python train.py --n_layer=21 --d_model=192 --n_head=6 --n_kv_head=6 --head_dim=32 --d_mlp=768 --vocab_size=8192 --activation="relu" --norm="layernorm" --norm_place="pre" --norm_eps=1e-06 --positions="learned" --qk_norm=false --attn_scale=0.177 --bias="all" --tie_embeddings=true --parallel_block=false --init="normal" --init_std_qkv=0.0264 --init_std_o=0.00407 --init_std_up=0.0264 --init_std_down=0.00204 --optimizer="adamw" --lr=0.00217 --beta1=0.95 --beta2=0.99 --weight_decay=0.15 --lr_head=0.00598 --grad_clip=0.5 --warmup_steps=408 --schedule="wsd" --decay_fraction=0.825 --decay_shape="linear" --final_lr_fraction=0.0 --batch_tokens=32768 --seq_len=512 --doc_mask=true --train_tokens=222200000 --steps=6782 --dataset="wikipedia_en"
Each number is 50 + 12 x the weight over its row's rms, rounded and kept within 0 to 99. Layers, rows and columns count from 0. The size before them is the row's rms in percent of the matrix's.

# layer 4 attention output, 192x192, rms 0.0373, rows 73-145, columns 0-95
104:40 32 60 28 63 45 63 51 67 50 32 65 48 65 31 43 60 77 58 42 41 30 43 32 59 45 29 50 55 48 59 71 38 69 24 88 27 73 36 41 79 32 23 32 50 52 39 70 31 25 53 68 34 50 47 17 66 52 59 58 81 49 55 43 48 46 65 32 53 46 50 48 50 44 47 49 36 49 54 60 27 32 63 34 54 62 49 37 39 55 63 41 47 48 52 47
070:50 57 41 46 41 32 48 43 48 47 41 59 44 56 53 58 59 44 41 35 42 40 33 51 46 48 50 41 62 59 63 63 63 53 90 44 41 57 36 63 56 83 57 52 20 40 57 34 16 38 62 37 56 32 28 48 61 44 30 35 73 75 35 11 47 59 59 48 57 45 62 56 60 48 41 50 43 38 61 48 65 40 53 47 61 52 46 47 53 47 54 45 56 65 48 40
087:45 55 41 30 32 33 51 59 36 51 46 51 60 35 54 63 70 56 45 17 43 34 21 40 39 64 44 33 51 48 59 53 67 38 74 45 65 60 64 75 50 86 65 36 25 42 62 25 35 49 43 30 52 34 34 55 37 50 25 49 47 63 43 29 68 50 32 73 74 42 69 63 37 62 37 48 70 40 52 48 59 64 45 59 47 42 50 69 43 54 42 45 64 67 48 45
099:49 40 40 48 49 57 45 50 51 58 50 56 49 54 46 52 44 57 50 50 54 45 45 40 46 50 55 48 48 45 59 45 57 66 38 56 49 55 45 33 46 26 49 52 71 65 40 65 52 42 50 72 56 56 68 54 49 53 49 51 46 58 83 56 35 47 69 32 38 51 42 43 67 30 60 48 32 51 55 50 48 33 67 31 62 72 44 31 58 42 75 58 38 39 58 62
079:77 67 32 43 32 44 33 48 16 32 76 61 51 29 76 67 49 35 27 36 74 77 31 60 36 50 67 31 24 51 53 48 59 42 66 45 53 44 82 58 45 55 58 30 70 31 81 56 69 60 61 50 27 68 44 49 58 58 35 64 40 75 37 59 56 48 41 55 67 30 66 68 41 63 47 49 58 46 39 41 52 49 36 52 39 42 54 56 62 70 45 39 56 53 39 46
079:48 48 34 71 60 67 31 53 44 31 66 55 37 42 58 43 36 32 49 52 56 67 68 53 55 38 65 59 52 61 44 43 43 56 37 45 54 58 48 41 58 37 28 46 50 48 39 64 49 54 55 61 52 54 52 47 57 49 67 44 54 32 55 62 59 57 48 61 53 55 65 63 42 64 49 55 56 35 39 51 60 45 47 55 44 53 55 52 46 54 63 51 57 66 46 50
097:82 79 47 71 43 60 35 49 25 42 82 36 50 31 81 57 44 16 48 57 67 88 61 75 46 49 64 50 39 60 28 34 48 59 59 52 42 42 38 57 39 39 59 66 79 77 44 59 57 47 42 59 65 49 74 64 60 40 61 47 59 53 54 48 42 42 55 44 41 37 40 40 63 39 60 38 42 65 65 45 56 60 56 43 53 52 51 43 65 50 51 45 41 41 59 55
097:48 10 37 43 60 55 42 61 48 31 51 76 55 60 47 53 47 78 43 44 57 39 23 17 30 51 34 49 42 31 76 52 49 43 50 30 66 63 50 63 47 73 23 59 29 28 52 26 48 54 28 44 68 61 51 58 43 43 45 49 45 56 25 63 55 46 55 51 56 43 49 46 51 47 53 39 48 48 53 51 42 50 55 41 58 51 36 52 52 49 58 41 45 46 70 56
076:79 31 22 39 64 64 30 75 09 31 89 78 63 37 74 78 49 66 37 35 80 66 17 40 22 57 28 28 25 22 61 44 84 49 58 47 48 59 61 55 49 44 57 28 52 37 42 48 63 58 38 55 52 42 49 57 39 50 44 51 45 47 74 50 47 48 44 61 53 44 66 49 52 55 49 32 54 37 62 35 64 62 50 52 59 41 45 57 56 45 50 49 39 62 71 54
049:43 37 68 21 68 46 61 53 38 19 56 69 56 45 51 54 74 78 41 46 50 50 29 29 40 57 27 41 31 40 66 73 30 32 57 51 32 54 24 60 51 65 67 73 37 48 54 45 59 54 38 24 56 33 36 60 33 19 61 32 59 40 16 51 62 64 37 58 51 47 60 47 55 60 40 61 54 41 37 40 47 65 36 62 34 33 67 52 42 40 35 49 52 54 49 43
107:39 61 55 40 30 48 68 29 76 85 35 26 58 73 23 49 42 55 57 54 39 26 37 40 38 64 75 43 63 43 56 36 44 45 83 57 24 70 50 51 54 62 33 42 51 24 51 50 39 27 49 47 42 60 29 46 57 43 31 51 55 73 43 15 61 56 36 57 58 47 48 55 42 63 51 61 67 64 34 48 51 59 31 64 39 40 58 59 56 51 38 55 70 37 32 42
060:67 52 67 46 55 33 50 40 45 33 56 49 52 43 56 53 44 49 34 66 64 61 46 43 39 49 51 42 58 48 44 52 40 56 66 79 26 72 46 12 81 22 42 43 72 46 37 78 42 04 49 64 21 58 33 17 33 49 47 55 58 69 50 44 53 49 62 36 56 50 45 56 53 39 42 57 46 55 48 65 36 44 58 43 58 61 48 46 46 56 54 44 55 38 37 43
087:63 66 62 63 39 77 64 51 54 62 63 23 49 49 51 40 35 32 58 60 64 70 67 69 55 51 67 57 43 60 32 26 59 37 69 77 34 49 18 59 58 53 62 25 53 59 58 54 69 44 52 23 30 38 36 29 58 21 63 38 71 50 22 23 28 41 51 44 28 51 39 40 58 51 63 45 42 53 52 51 56 43 52 44 55 53 43 43 61 44 56 59 31 45 63 63
058:40 68 55 47 32 53 59 55 65 72 35 29 39 57 36 50 53 41 68 35 32 43 71 62 67 44 57 54 47 67 49 37 55 45 14 33 98 29 40 53 37 65 50 57 21 85 53 22 51 79 45 47 76 47 63 66 52 55 65 45 32 31 57 59 59 65 42 55 45 51 61 65 44 62 50 57 57 47 36 40 49 52 33 63 33 46 74 56 49 65 46 55 65 48 31 44
076:32 49 66 57 61 42 72 56 70 59 20 41 41 50 28 38 50 44 68 60 34 34 73 62 75 41 62 68 79 67 44 61 35 67 47 73 39 34 35 36 64 50 62 38 74 71 61 64 46 46 83 31 33 50 61 46 85 58 45 65 64 51 38 38 59 47 42 42 54 52 51 57 42 53 46 49 56 60 38 57 30 47 43 45 43 50 65 52 48 51 43 43 64 30 32 42
065:62 77 38 60 26 58 61 45 63 83 53 21 45 55 54 51 39 22 68 47 49 66 60 82 60 50 61 52 44 58 24 20 60 49 78 53 53 47 52 73 46 61 60 14 49 53 54 35 52 51 49 52 41 42 63 53 54 48 35 58 46 67 73 19 52 56 56 54 49 49 55 59 54 48 45 55 49 44 51 50 66 42 56 50 61 58 52 42 55 56 64 55 43 67 59 50
054:64 73 40 60 46 73 53 60 42 59 74 37 43 43 67 52 45 22 59 43 61 79 68 73 57 50 61 51 28 67 33 35 43 49 30 34 79 28 51 57 35 43 51 42 45 69 66 57 82 92 57 67 60 37 67 67 50 47 61 46 33 27 60 77 42 48 45 55 37 50 45 39 43 65 59 47 55 54 46 51 58 56 44 63 33 45 51 53 54 39 46 48 50 55 50 60
082:30 31 50 34 86 41 63 51 63 46 43 63 38 59 26 45 63 71 63 45 35 28 53 35 59 43 43 39 70 39 66 68 44 70 36 54 31 74 51 34 50 55 59 58 70 70 28 62 42 46 68 73 45 75 60 60 80 62 56 55 54 64 75 47 63 49 38 58 66 45 60 54 32 61 40 42 59 48 42 64 30 56 48 48 44 44 55 55 49 53 41 34 64 48 38 37
097:31 58 62 46 59 60 62 32 80 84 43 34 54 67 17 52 46 60 67 59 38 25 59 45 49 57 67 36 45 35 51 36 39 52 30 55 65 49 36 49 59 28 27 47 54 40 47 68 75 71 54 61 55 52 56 51 44 42 72 54 48 18 54 76 51 51 46 59 52 48 65 50 47 55 41 45 52 41 51 61 41 54 61 48 54 47 48 55 39 44 55 40 45 54 62 55
067:43 68 73 86 47 78 69 35 80 79 46 22 43 64 36 38 51 19 79 84 35 66 88 91 75 46 67 65 62 63 25 42 60 48 58 50 32 66 53 52 37 43 57 67 72 60 51 56 57 45 40 52 58 63 54 59 47 50 55 43 44 59 44 53 60 64 42 53 58 64 53 63 48 52 31 69 54 44 47 54 50 64 45 54 40 39 68 51 38 55 35 47 54 63 38 23
071:46 21 36 53 52 73 52 59 62 60 48 62 55 76 40 46 34 75 44 48 59 39 40 31 45 51 31 45 62 25 65 35 39 39 21 28 95 30 62 58 52 69 18 57 17 29 74 22 30 68 46 34 64 31 57 54 50 61 40 46 48 30 24 74 66 43 40 57 67 40 61 52 41 54 41 43 59 44 44 51 48 46 51 49 45 54 48 44 45 43 61 36 56 59 63 48
070:39 46 56 36 64 33 56 51 49 49 46 55 52 42 40 55 59 68 49 50 45 37 37 41 43 54 48 34 55 32 54 60 60 46 55 70 08 62 39 39 69 19 50 33 60 12 48 78 67 45 54 50 31 23 32 30 21 29 61 43 56 46 56 59 59 66 38 56 57 60 64 61 44 57 26 63 50 28 32 48 55 56 51 49 42 38 64 59 38 42 44 50 59 63 48 37
112:37 28 55 34 46 30 58 68 34 16 26 97 40 31 60 52 82 59 41 30 34 41 42 45 65 35 15 67 41 69 71 99 53 37 51 40 43 52 62 58 31 62 59 76 38 56 50 36 31 39 41 45 60 44 37 61 45 55 46 32 52 53 42 47 50 59 56 47 44 61 52 55 60 39 48 61 45 46 64 47 58 59 57 49 51 52 51 48 45 55 46 59 42 56 55 43
080:46 59 47 38 49 40 51 45 43 58 54 57 54 56 45 63 59 60 51 38 47 40 38 47 42 47 47 37 46 43 55 57 52 50 31 49 66 67 53 49 63 40 16 63 39 37 32 53 44 51 42 60 58 48 37 51 40 65 62 37 55 25 47 60 48 43 42 57 50 50 43 52 38 59 51 42 60 53 59 54 52 53 41 60 47 41 52 63 57 50 35 48 51 49 50 52
081:63 43 59 24 27 43 61 63 38 39 42 57 60 43 61 59 55 57 35 28 62 49 17 35 41 64 51 52 35 65 58 67 54 35 43 61 39 45 59 72 54 64 62 33 31 34 66 36 62 57 63 25 32 44 36 41 50 47 46 50 50 59 34 47 52 49 49 52 54 42 63 54 54 58 52 47 45 40 45 40 50 51 46 52 57 36 50 57 53 58 45 47 55 52 53 50
066:62 47 28 58 78 64 28 48 49 57 84 35 58 61 53 53 19 59 43 57 72 57 53 47 32 55 64 36 42 36 42 13 41 72 22 73 49 45 44 27 64 22 54 38 72 72 48 67 53 51 63 61 40 46 68 36 66 54 59 56 52 51 67 64 51 33 50 48 53 31 50 42 46 57 53 29 48 52 37 53 32 36 53 49 58 56 36 52 54 49 56 38 53 40 64 64
074:40 48 51 20 47 40 41 11 59 72 50 49 57 62 24 68 56 88 47 58 47 27 23 25 28 59 49 15 34 00 69 46 54 27 40 48 39 63 62 32 44 44 47 78 60 43 45 53 46 36 34 45 58 51 35 49 18 48 68 24 45 44 41 66 60 60 47 47 63 45 57 61 51 49 48 56 48 41 44 35 56 51 43 54 47 50 56 51 54 52 44 52 63 56 39 42
070:45 42 33 53 35 59 57 80 47 53 36 68 43 37 54 47 66 39 63 18 32 45 45 63 68 47 37 58 53 69 53 63 57 45 48 43 64 39 76 52 56 42 23 23 42 19 58 50 53 59 51 76 42 39 39 50 37 66 34 64 39 41 75 49 31 40 45 47 35 35 39 40 48 52 62 40 50 63 52 46 58 48 48 47 43 52 39 46 64 50 45 52 40 54 58 66
081:62 65 55 32 38 39 61 40 28 34 56 67 51 34 54 67 75 53 46 36 54 58 35 43 45 45 47 41 29 57 60 79 50 61 59 70 25 43 38 58 53 22 54 52 67 47 67 74 63 49 59 46 37 25 58 34 63 35 57 36 73 63 32 52 44 60 60 45 46 42 55 53 61 44 62 46 43 51 59 35 63 41 51 45 58 55 44 47 71 47 57 51 52 43 49 51
115:75 70 27 58 39 67 57 78 18 44 75 54 40 28 83 63 64 18 53 15 61 83 44 75 50 47 53 48 25 79 44 57 61 52 73 47 41 44 66 63 43 66 75 37 59 45 78 45 61 64 64 47 36 29 49 57 74 46 29 49 44 71 41 39 44 64 49 53 46 55 60 55 51 55 45 53 49 37 47 44 75 56 46 54 44 41 58 53 44 39 43 51 48 64 45 46
089:79 66 55 49 39 44 29 19 37 34 74 30 61 47 76 64 20 30 18 79 83 79 42 48 23 59 78 43 33 54 36 31 43 50 68 29 62 33 64 56 31 51 67 51 69 54 56 44 78 67 54 47 46 59 64 63 54 45 51 60 29 41 50 55 39 46 57 47 35 57 40 47 62 50 59 51 44 52 63 45 54 51 48 53 63 44 36 49 61 48 47 64 34 37 58 54
091:31 51 62 42 51 40 63 40 61 53 38 49 43 65 29 50 66 58 63 53 36 34 57 52 63 42 41 44 51 49 58 64 48 51 45 52 41 56 23 50 57 27 57 48 47 49 37 60 82 70 49 45 54 39 57 48 31 23 81 32 53 35 59 61 44 55 68 33 43 59 46 52 56 38 50 53 30 46 57 47 48 38 61 36 67 60 45 44 49 50 61 62 39 49 57 52
081:30 37 57 59 63 44 40 69 43 34 51 55 60 44 50 23 50 62 44 50 46 43 61 39 57 58 32 55 70 45 56 45 09 66 40 57 43 27 14 37 58 47 42 64 45 53 39 48 31 33 43 34 62 32 68 35 57 44 66 47 75 40 35 43 63 52 46 50 56 46 44 41 47 59 52 49 56 62 36 53 48 52 43 55 41 48 54 58 44 46 52 46 62 40 43 47
082:63 40 40 61 30 60 52 82 32 42 44 76 44 31 68 42 61 40 48 29 50 62 43 54 62 40 38 72 50 69 62 68 41 39 64 58 32 66 42 59 49 59 28 69 49 46 58 45 26 32 33 44 62 56 47 44 54 60 47 39 74 63 38 27 42 48 52 49 63 39 52 46 51 47 54 41 48 62 63 43 49 56 59 40 61 53 43 49 63 50 52 48 64 41 41 50
055:48 61 37 40 39 53 57 50 44 54 57 55 47 55 45 72 60 50 61 41 45 45 32 61 47 48 52 30 42 57 49 55 64 53 54 72 22 62 57 29 66 36 64 13 70 48 43 62 56 41 58 56 27 36 60 39 44 45 43 63 37 57 96 39 60 36 49 46 55 46 43 47 55 45 57 44 45 65 59 56 51 48 51 46 54 51 54 41 53 55 47 52 57 49 45 49
091:54 38 42 39 57 61 47 40 60 68 57 43 67 74 32 47 29 76 40 47 64 34 31 20 26 71 64 35 53 27 69 25 13 66 25 45 69 29 36 77 59 57 30 45 21 47 56 46 49 84 71 61 66 35 66 53 92 44 62 65 69 20 42 55 50 33 48 52 63 29 55 43 49 57 61 37 48 59 57 47 39 45 51 47 52 51 36 50 51 57 55 36 52 43 63 68
096:60 39 23 55 72 64 38 60 33 55 69 57 53 44 56 61 45 55 50 49 58 54 46 49 40 56 46 34 51 28 55 40 41 61 38 23 87 20 49 39 20 65 67 72 58 91 67 39 54 65 42 52 78 57 85 77 59 52 50 54 27 51 62 68 61 57 45 58 50 51 58 46 47 59 53 54 56 52 42 48 50 60 40 61 45 46 58 54 55 49 45 49 60 49 37 49
059:54 43 66 89 59 63 36 29 68 53 46 32 51 61 50 23 23 38 48 99 58 78 76 61 62 44 53 75 77 38 30 22 48 54 74 48 54 37 44 49 61 62 54 53 38 45 57 55 49 53 77 66 56 36 34 55 56 41 46 65 64 49 32 40 66 57 44 54 66 56 62 60 40 53 29 69 65 41 44 56 34 56 55 51 42 57 54 52 35 56 45 39 61 62 35 41
099:38 29 28 14 65 60 63 56 55 62 45 81 49 64 31 72 69 86 67 24 34 15 19 22 40 47 23 19 29 26 77 67 63 44 43 45 60 39 55 29 43 34 48 55 52 41 51 57 53 52 43 50 52 45 48 44 29 58 46 50 36 46 65 62 43 53 60 50 52 39 52 44 54 45 47 38 46 50 52 42 58 45 58 48 59 53 42 44 53 42 62 44 44 50 65 55
068:58 60 50 63 87 51 50 33 65 82 61 28 58 61 46 54 35 52 55 64 60 47 64 59 40 61 61 44 76 33 34 33 39 70 51 53 52 54 45 53 59 61 45 35 38 63 54 51 31 48 70 62 40 46 51 27 84 50 42 55 60 59 57 37 63 61 53 50 72 57 72 59 44 51 30 64 58 34 47 59 47 46 59 50 51 52 58 56 37 54 55 45 62 61 41 21
249:67 42 63 54 43 51 51 38 49 39 39 51 59 38 63 46 31 43 23 71 72 64 51 51 48 50 51 64 53 57 44 48 52 45 53 49 59 53 59 63 52 57 51 48 40 56 49 38 42 49 55 45 36 58 44 31 50 52 46 53 54 56 41 44 59 59 50 51 55 57 60 69 46 51 36 65 46 34 48 48 51 49 57 44 53 43 54 59 45 56 47 52 54 60 44 38
069:32 53 51 52 53 54 52 20 86 85 29 38 47 78 26 51 47 65 66 62 29 17 52 45 47 45 54 47 60 30 48 44 39 49 38 41 57 25 42 44 35 16 24 74 46 46 29 58 53 54 47 71 67 42 52 63 45 56 69 36 55 24 59 52 65 51 53 46 65 40 41 56 37 46 56 49 63 69 47 47 43 44 47 58 44 62 58 47 61 56 50 46 67 32 34 37
069:55 65 54 90 47 54 38 49 39 44 54 40 46 28 69 31 43 15 48 69 55 81 92 86 71 38 56 74 61 71 28 43 33 59 41 55 38 42 39 42 42 39 51 85 69 87 33 55 39 38 49 51 57 60 61 58 71 60 63 40 62 44 47 39 39 47 59 38 55 39 48 58 49 49 49 47 41 44 44 56 46 39 47 44 48 53 46 45 58 56 50 46 54 40 37 51
107:69 64 65 79 38 75 69 42 68 75 44 19 51 55 48 40 33 20 58 77 54 78 70 83 59 53 63 65 59 54 28 26 75 41 74 63 32 57 45 68 74 52 71 12 45 20 64 47 72 61 62 37 25 22 41 31 41 18 39 54 60 58 44 40 50 50 44 55 49 50 50 39 52 48 52 49 53 53 57 43 48 57 47 55 50 47 40 55 50 44 44 50 49 50 62 58
205:67 67 40 48 37 51 43 43 36 49 67 41 47 51 64 66 40 36 39 48 67 65 43 57 37 41 70 38 37 53 45 38 60 43 58 39 63 45 57 56 43 58 57 42 46 49 57 42 63 62 50 47 50 52 47 55 45 45 45 53 36 51 47 52 58 53 30 75 53 46 61 56 34 74 51 48 71 46 45 41 56 68 23 76 40 23 51 77 55 53 23 53 57 52 45 51
071:45 67 70 50 64 60 68 28 69 63 62 19 54 72 25 43 40 51 60 72 49 45 70 53 50 63 65 37 48 42 43 35 18 56 43 71 22 47 41 24 74 26 35 37 66 34 49 84 53 42 63 57 35 47 56 39 54 41 61 62 64 37 52 56 41 36 49 41 50 40 44 37 51 49 64 39 46 64 38 47 37 44 49 47 46 51 42 47 53 45 50 52 53 38 52 63
102:67 45 45 72 43 49 33 67 24 18 62 66 49 26 83 39 50 31 30 44 69 82 55 60 54 48 40 69 40 72 47 58 64 62 72 56 48 64 52 62 49 75 74 45 44 74 70 44 27 41 68 57 48 38 41 47 71 37 28 52 57 85 37 30 67 61 41 57 69 59 76 60 41 57 37 63 56 38 43 47 49 58 45 53 39 42 59 55 28 55 40 44 60 66 45 37
123:52 31 50 43 42 59 48 64 42 39 51 62 66 48 54 59 44 73 36 41 60 45 20 22 21 62 44 58 37 25 56 52 37 24 45 52 61 39 29 60 56 68 37 60 25 36 61 34 43 52 44 13 59 26 33 44 41 22 58 27 69 41 00 49 49 58 47 56 44 52 52 52 55 52 55 50 51 37 49 40 69 51 42 58 50 47 46 53 56 42 46 57 45 54 57 56
121:19 40 59 55 50 54 67 52 89 78 19 44 49 70 20 31 61 59 77 50 16 19 59 57 71 58 39 64 59 54 51 58 31 44 51 41 63 34 38 54 41 60 35 76 41 55 56 38 36 48 37 33 70 53 51 61 51 54 51 43 61 42 25 43 40 46 57 41 45 48 44 40 65 36 56 44 44 59 57 51 46 44 63 39 59 64 44 35 50 47 64 52 39 43 61 55
090:38 42 45 41 79 59 51 52 55 43 61 58 40 65 34 53 49 75 56 53 48 38 51 38 48 40 45 36 44 32 63 52 02 55 43 50 32 43 29 38 57 40 34 58 52 24 46 71 64 55 53 67 58 50 62 49 53 29 67 61 61 36 37 66 34 36 62 37 42 44 33 33 67 36 61 44 40 67 58 55 43 38 55 38 49 62 39 34 52 50 60 47 41 34 65 64
070:40 29 48 56 46 39 46 59 61 56 35 57 41 51 58 34 30 53 39 51 54 44 48 47 55 44 47 64 67 59 61 39 49 43 43 19 90 21 71 70 09 75 62 78 36 71 61 22 48 76 41 56 80 54 56 91 34 65 42 41 32 57 42 67 30 49 46 57 47 44 47 44 56 51 45 47 49 59 61 49 65 59 48 56 56 42 33 47 51 55 51 53 29 67 65 50
074:44 62 41 44 48 52 36 54 38 46 76 49 49 52 52 46 48 51 38 40 55 53 47 30 33 52 73 44 44 39 61 43 50 24 59 40 51 35 34 66 31 59 75 45 66 44 60 46 99 80 37 41 60 61 59 83 49 22 67 51 33 35 42 51 55 46 38 65 57 38 56 49 39 60 53 38 67 58 37 54 56 62 34 64 40 40 52 57 51 41 47 53 64 37 38 58
056:42 35 60 41 43 38 35 29 58 53 38 64 58 54 37 45 37 76 34 65 54 26 34 13 37 60 58 49 56 32 71 51 69 49 88 68 39 52 25 62 64 61 52 31 35 47 54 50 60 48 58 41 52 40 20 43 69 23 48 52 71 61 26 18 48 50 46 57 52 36 60 56 49 50 48 49 52 40 40 54 54 58 46 56 41 45 56 52 50 50 52 35 54 54 43 54
094:66 58 31 58 64 69 47 45 44 67 73 33 54 53 50 55 22 49 47 48 68 53 57 31 28 49 80 40 56 31 50 14 43 72 80 62 46 51 38 31 75 65 33 39 51 42 47 63 32 34 78 60 47 67 29 53 68 59 39 80 63 70 33 33 34 40 47 54 48 34 57 38 53 52 54 27 58 57 58 57 43 50 49 55 54 48 35 52 51 44 40 35 44 48 57 63
119:52 36 48 43 71 33 43 51 35 28 49 73 62 31 57 59 55 67 34 58 54 45 35 38 39 56 39 47 59 41 55 70 34 57 37 41 78 60 76 44 43 59 33 72 56 62 51 52 28 36 43 66 58 76 48 55 49 77 47 57 43 42 42 69 70 60 38 61 66 58 69 58 37 63 47 60 63 41 40 49 46 56 39 60 35 44 67 58 37 48 44 44 67 55 35 34
088:31 48 67 68 51 64 58 34 90 65 37 20 49 72 22 24 42 43 71 77 35 43 78 54 74 53 53 62 68 58 41 30 46 49 50 67 37 45 28 56 59 40 62 39 49 59 45 51 61 48 36 26 48 36 59 34 40 38 66 49 58 41 52 41 59 57 56 51 66 43 62 59 44 52 35 52 45 37 29 60 31 48 57 47 44 52 63 46 35 50 64 37 63 50 37 46
104:57 50 44 29 48 32 17 34 36 18 72 57 62 52 64 65 35 66 12 49 74 48 19 09 08 52 66 29 28 40 60 43 57 34 31 53 56 39 57 43 46 26 61 46 50 45 49 60 87 66 58 45 35 50 38 44 26 48 69 48 39 31 47 80 62 53 41 53 54 57 46 55 42 56 52 58 56 51 41 46 55 51 37 61 44 45 61 61 45 55 36 56 56 53 40 43
074:46 33 36 44 66 39 49 56 58 56 34 55 45 47 46 51 46 68 49 47 46 36 47 40 53 36 37 57 64 44 55 48 36 68 43 50 45 46 40 42 64 39 24 51 33 26 49 53 22 46 62 63 60 34 60 50 70 56 36 57 77 61 52 45 59 54 57 45 64 56 60 54 53 43 46 53 49 41 57 46 43 41 60 40 57 61 48 43 44 54 58 47 58 55 49 48
110:64 71 54 48 41 47 59 22 57 61 51 28 54 51 50 58 34 31 45 61 59 57 56 62 43 52 74 44 57 60 34 40 34 59 57 39 62 49 50 43 58 61 45 41 42 37 47 48 52 55 48 65 43 60 61 38 45 50 41 72 39 54 57 58 72 65 54 54 67 62 70 73 37 53 30 69 55 34 46 46 50 44 58 47 53 46 59 59 40 59 47 55 64 64 36 31
067:49 67 41 46 49 53 46 39 42 63 57 47 59 44 51 52 63 43 53 53 44 52 66 55 60 57 44 44 36 60 44 47 33 42 22 38 74 24 68 44 32 46 35 81 60 69 58 53 47 53 37 47 48 55 68 54 41 68 64 45 35 17 45 80 53 68 47 48 43 70 51 56 46 52 44 71 47 39 36 42 54 57 37 59 36 42 71 53 48 52 36 65 49 58 40 42
095:36 29 51 42 59 50 38 40 58 47 46 57 50 66 33 44 49 74 47 54 46 34 36 27 43 59 51 39 49 31 70 51 52 57 35 81 12 74 48 23 72 17 35 71 61 29 26 71 32 20 45 70 44 37 34 44 17 62 62 32 67 51 68 59 63 48 42 58 60 49 50 58 48 49 44 53 54 58 49 51 48 64 47 54 50 44 52 54 51 52 41 51 66 54 39 45
115:18 46 42 46 69 26 35 37 59 52 42 63 39 59 30 43 63 70 56 46 25 20 55 37 57 44 44 34 62 40 73 58 26 63 34 45 43 51 49 27 53 26 15 82 55 28 41 75 47 49 32 74 76 50 60 69 37 60 67 47 50 38 62 76 54 54 45 58 53 39 58 43 40 63 59 42 55 64 43 39 53 51 42 59 36 45 59 52 54 51 45 49 60 46 45 46
069:45 56 61 65 46 54 51 56 54 57 54 40 48 53 51 43 58 39 64 48 46 65 65 76 77 48 36 54 46 58 43 49 68 27 38 38 66 61 50 68 46 56 52 71 30 64 42 39 68 70 35 30 66 59 34 59 30 39 82 28 45 19 41 65 42 49 53 53 50 36 62 47 53 53 50 25 40 36 51 48 50 48 54 51 60 46 35 50 54 44 53 41 45 52 63 65
077:37 35 44 28 70 47 59 66 55 47 40 75 51 51 35 60 68 74 64 26 30 24 32 29 40 51 36 38 56 36 66 77 27 74 40 46 51 34 28 59 54 38 43 38 53 53 41 67 67 67 68 64 58 52 64 57 87 50 58 67 64 25 49 47 68 43 38 61 61 50 58 60 31 65 47 48 62 49 34 60 30 50 38 61 29 47 65 58 34 58 51 42 70 44 34 46
094:55 31 62 41 63 43 39 32 60 30 43 57 54 57 51 46 25 75 22 68 66 41 36 09 28 49 58 62 62 41 65 47 16 69 30 72 41 48 28 29 79 20 15 60 48 32 38 76 41 42 62 68 50 40 54 36 57 38 68 50 79 39 37 58 47 43 56 42 45 49 44 44 57 47 65 44 44 66 52 49 46 42 52 48 55 56 39 49 59 50 53 57 57 31 50 57
086:36 59 56 57 45 64 56 07 88 87 42 11 54 80 18 35 30 51 61 80 42 32 65 54 55 57 70 42 58 40 39 18 44 55 44 55 47 51 45 38 59 27 32 27 55 35 44 63 55 46 35 48 47 49 61 38 45 46 54 53 42 39 63 57 56 45 55 41 56 41 48 44 45 55 57 47 45 62 37 57 35 37 48 50 45 56 44 49 49 57 57 40 52 37 56 59
087:50 51 44 47 41 52 65 74 34 48 42 67 45 31 62 55 76 45 55 24 43 50 48 64 61 48 33 56 40 63 55 75 64 44 54 56 39 62 68 51 26 56 61 66 70 81 52 45 22 19 43 60 46 69 54 54 55 69 37 42 47 82 75 35 55 63 48 52 55 57 56 53 51 52 47 62 46 45 50 47 65 53 54 52 50 47 61 49 43 56 46 55 44 66 45 37
078:59 54 58 63 37 53 48 64 40 54 46 48 54 36 61 55 61 34 54 51 54 73 52 73 58 61 46 59 42 56 41 52 74 33 56 43 55 57 49 84 38 74 58 56 29 51 72 29 51 65 40 35 58 25 34 58 44 28 56 31 51 49 25 45 72 70 36 60 69 54 80 71 44 60 29 67 51 25 45 45 53 62 46 54 47 38 57 57 38 69 49 39 60 73 45 31
089:38 34 58 33 39 22 42 79 23 08 42 85 49 24 65 46 80 63 40 29 44 51 42 36 63 38 16 65 35 61 64 83 71 41 29 64 31 50 67 55 32 37 67 58 72 73 48 53 54 38 40 48 40 53 54 52 49 71 52 36 42 46 76 49 31 50 51 46 33 52 42 48 53 55 49 51 43 41 42 50 54 52 43 53 45 46 56 50 55 48 48 56 35 53 48 55
147:36 47 53 49 75 49 48 35 74 56 49 36 54 65 31 45 33 65 53 68 44 33 60 39 48 56 57 46 65 34 43 38 31 81 41 73 32 50 38 17 72 13 41 43 79 55 25 84 44 29 74 79 39 58 62 38 68 57 58 65 65 46 73 49 61 44 43 52 54 41 56 50 40 57 54 43 60 57 35 57 35 44 42 58 40 51 48 52 47 50 43 47 60 37 46 57
069:58 50 52 69 38 44 45 53 42 46 42 53 49 39 67 36 50 31 40 49 53 63 64 59 59 45 47 77 57 71 47 51 47 51 46 40 62 53 36 68 28 66 53 78 34 86 29 36 26 39 27 51 77 57 57 61 47 38 62 37 59 49 48 40 47 65 47 56 47 70 51 61 51 44 37 73 56 40 52 54 70 61 51 57 46 42 58 54 43 52 43 63 48 68 43 38
064:70 68 51 40 44 33 42 64 29 31 68 49 49 35 71 63 57 40 49 36 59 64 47 50 35 48 61 44 49 57 35 54 36 37 35 31 65 27 54 59 36 52 66 50 49 60 54 42 78 77 58 41 47 70 71 50 47 45 61 61 35 49 48 71 59 43 43 49 43 61 48 58 47 67 53 59 46 54 39 53 42 47 37 62 42 44 59 53 55 61 43 66 51 43 44 43
102:42 29 48 66 58 55 62 69 56 40 30 65 41 51 55 35 57 44 57 53 37 50 63 68 71 43 28 79 71 71 44 70 43 52 47 28 68 36 51 66 25 64 68 51 48 61 45 31 50 64 40 53 67 42 79 69 57 47 43 43 44 45 64 50 48 46 54 54 46 55 38 51 58 42 48 56 51 53 66 49 51 53 56 49 60 53 43 48 60 50 57 58 42 44 61 56